config.toml
hidden_size = 512
vocab_size = 8192
norm_place = "pre"
qk_norm = false
parallel_block = false
init = "normal"
init_std_qkv = 0.0293
init_std_o = 0.0
optimizer = "muon"
lr_mult_o = 4.0
beta1 = 0.95
lr_head = 0.00484
decay_fraction = 1.0
doc_mask = false
Each number is 128 + 24 x the weight over the matrix's rms, rounded and kept within 0 to 255. Layers, rows and columns count from 0. Numbers have three digits each.

# layer 6 MLP gate, 1344x512, rms 0.188, rows 1306-1320, columns 192-255
105146139128102112080086165148125110104100141155108157132109128140105128107100122152121134130132133129135169132138097141142132099146108136148080159087112122107126104141118115135110126121117139
161095124131133174112169118127143141121113139119144130132134157149136101129162181081131148113112159102129129118168091166128170114159075189129124161151095148162101045100112120142093142148143133
094130154121136164116078129143133149121076094157087123109151157113110139147123145171172098111122138156093128123161136148135123110127117143161148111105160131119100156165168109091150144115151133
119127121095134097124111128126121143153085071131130138118089087163125113127167156122173111130121111147132122148145114143126134117135117095155154152117135142099087111143135105113157108093136125
154100125132140131072112135122108138167161101111112117118138150096132134073133133131080121109146142057115095154147160154126123118115131138163105138136122154103136134152106127140124145133105159
151139145086114118092142145157134150146181112133134115122151112130121106079120141170086110119127140150119129132169126139153124176130136129117121144105114131133099119155116115142124131121143133
122142132111150082143128157118141120086161144101138126137123099135106134130164145105119115118156161168125120137130150107108152099133132123108099178112110051098101126148124168137093160145121099
118155131135100150143137138147116117100120115166124110107139122106151159128135111097076144117110121146122128133105141130111118087131092143137153140109125124103079107108139115131096120104136101
122132118104088142144147109140111092113122158172166088142136103183124110124134130106156135115103114122129159127128099135055178151124074149149169133145065085154114093132112135151114124125087120
114133132121114095138144133135117140128178120132125134116157101136144126143096147151132158110139089123100129138153161135139152125177140116123112131141153168069125120156106139094147138094132101
086136160125110126108158108136134081118137108160171102200129116118093136137154130162125136131104132133129153137113106171151124144129167117118139132142087166116115117117129119111084176117098129
104135167175128114146111119104132147142128147155168101130108169192149146099162144143147172150128110159141166134149125170145149135120171132148113133182100149104127105134160122162169104164063159
124141146118158093175100118115128114166101100116148075119110150105146115144159078117090107125108149134147113138142115125123109147136116125155073149117120124117123113138123104111103118120151080
152094113155093113146145089148137128117124138129116126125155146122134109152149132161069116102136148164137092122069129113094106110144109146109121155131137096112104111115187152136107152122126125
079101110105136112130138130106121134111127164150162173086116080096136133113113112075159155100145214176143091158120098085133169093154162177120069168139105129097147152095126084088136171110093120
# layer 6 MLP up, 1344x512, rms 0.196, rows 1306-1319, columns 192-255
120136123167138153180127104098176112166146129118099144116133128157144126138120101138140113150142107111105155109129114149122138142113132124086130132163125097163113135126114100105141141166125130
132137121166121173144157104124136167119125150134165137174166070098120130123164077076167141123129120086102152157116118095118137122114131150156094194137153151170111105129137160110105116159104080
115084121089158151131151132132126119140097124182154089144129197114128174136125104158118123118130176153121095116116141111092125117123142161138113117075125103112074148148115122121161154146089122
118115100133174161096110126112144116141101086121129146117096136150159143151137147115201110136076112152146116104167110147105120157100158121134138134123130150120131129122125119139135099113147169
164142137128150134169152139140131151110143107129112145149099125146135094087104094100133135097139129153118137149125133120138152137133074094136125095160108132137138164116120139079124117097115135
136139141136120133142111149099125111147109155193110120138130148143149164132157154127129172162121135154100134197164094130133114117114149137078133145133138113086150162116131154155147128104121146
157111112105118164113158137136081087113133127164091125150151149152144153134153105136121136137120142081113117104113123155127080142111135140117124128167140146114137091090096140138118170134158080
110138097106132114145099118136084124110108157143130107108150149114158141107127143128132087156142126124161101103103149125108136100152123129123133117126125116144114132131097139116146140106133095
177116164098096092154128087124136098145180121141117135141120185073144071077153086125109087077154131142132138153130210087096139098150131113111122149118136079142146162135109091156123117114155101
099135138124123110120186129116137151120111135134142149110156136157118161138100121140131148090096144119126145100148138136141118145140145098102144141147161139120134156155124139106140161098105107
117135114174145097147127134138104183135138117175142143123137091066107097142159129154110102124115109119106113107132174117112069138112145125140154120141159128140133164141086147150141099077096117
097150184101159132126142130162147132139130153142157140092119165116089134140154091149071131127090169106135123133123081153136114157135119118152161077138172141137131103146133131081108152119099140
101142152155132110160140134128116143097160113110119109124121134133125110175111151118130191180117115121129108171149090127127134117117126111156129131130148174153113139127130121129123121126139121
143109180116109084110137118125117153138105129162120139158128130112118128107107151086162176110165117105147097106148143108116127118161159131143113129152072150141133136136132145118069116143169120
# layer 6 MLP down (transposed), 1344x512, rms 0.11, rows 1306-1319, columns 192-255
102111116136130133138147104123163124084158160139147132104142107102147115106125156117145135149116141158116092130133077167137167147168124119140125123166115087173112127115097118083164115160079127
150120100104101137113097140141117129098152161111123164100128110116094129111146172123143122145115127105123108116119098102128107140108123129131141122139141157110115133165123127105135164142125096
104124113143099078116144128123121178065120141103146119133117169147089108125125109145129164135149152114152139131151138145115159125108157107135143133128156141130112118149100107128141130117132083
115137078084144110150156131161119151173157093145102153126123087116123128109122121125170099118117110087130158156111128141105135087121122090157138111116073128118143116155112068144146082121135120
132139122073130106125147125142114096116128159145109146096120160135094143115110125085122132120122117164142123096120114121142137128107104134120108148164120151109113114158149122121088098150128145
120127148115083120140127134093138125125112171141121114151139129122123123111101120136179158120107088094142124155144116118160118139116115113130136115077124109095104178092131151113110119153127120
141120116126113082093102143105161152181141146104140120131140112163108092153087170147124135149132138151158154093108127133140156137158135121117099155088168147145115166154075104159116180119128166
138095126173121149141148124124127138154144107126120134113089092158133144151115098140106127133126155099118120146120124136096096128133125107143127180095146145122089129110153135112112122134103153
111110143115108131178134084110163129126131100124159132105146153143129139130095106147135158120167138147169115126131171115111146103078095101156113149131119092137110058170158078152128076111144140
134140164124123107123110114112099133129168118093120140164161121141143123133120149118144077125143116118076167130140097105138090147094161128141144144131147128107130124122116107132140078112119120
149086124155137128063141155112152066150130138140126116172172123109090097126131116129084143150115116100085162151154160134119068097179148111147119135083160087123139168140127127147102142154101171
121101155143105111117154122146143140150187122108137114101115146129142093139155113119141095113150118173128115152136130154167154124101153113124116093132161107160172111181148126094132146157140173
094145148156129138085192107150110118142125143117107135110146105109094124152132165106145145146113130121134167069139161146126147131083126141114152149100144100141166131148121107142129126127131115
105099108130124114135131129119126166118128130130124148111151134132147134155131109149205137112145125110106176090179154119138167131131156140145123128118062168133123162159121125121104107121169117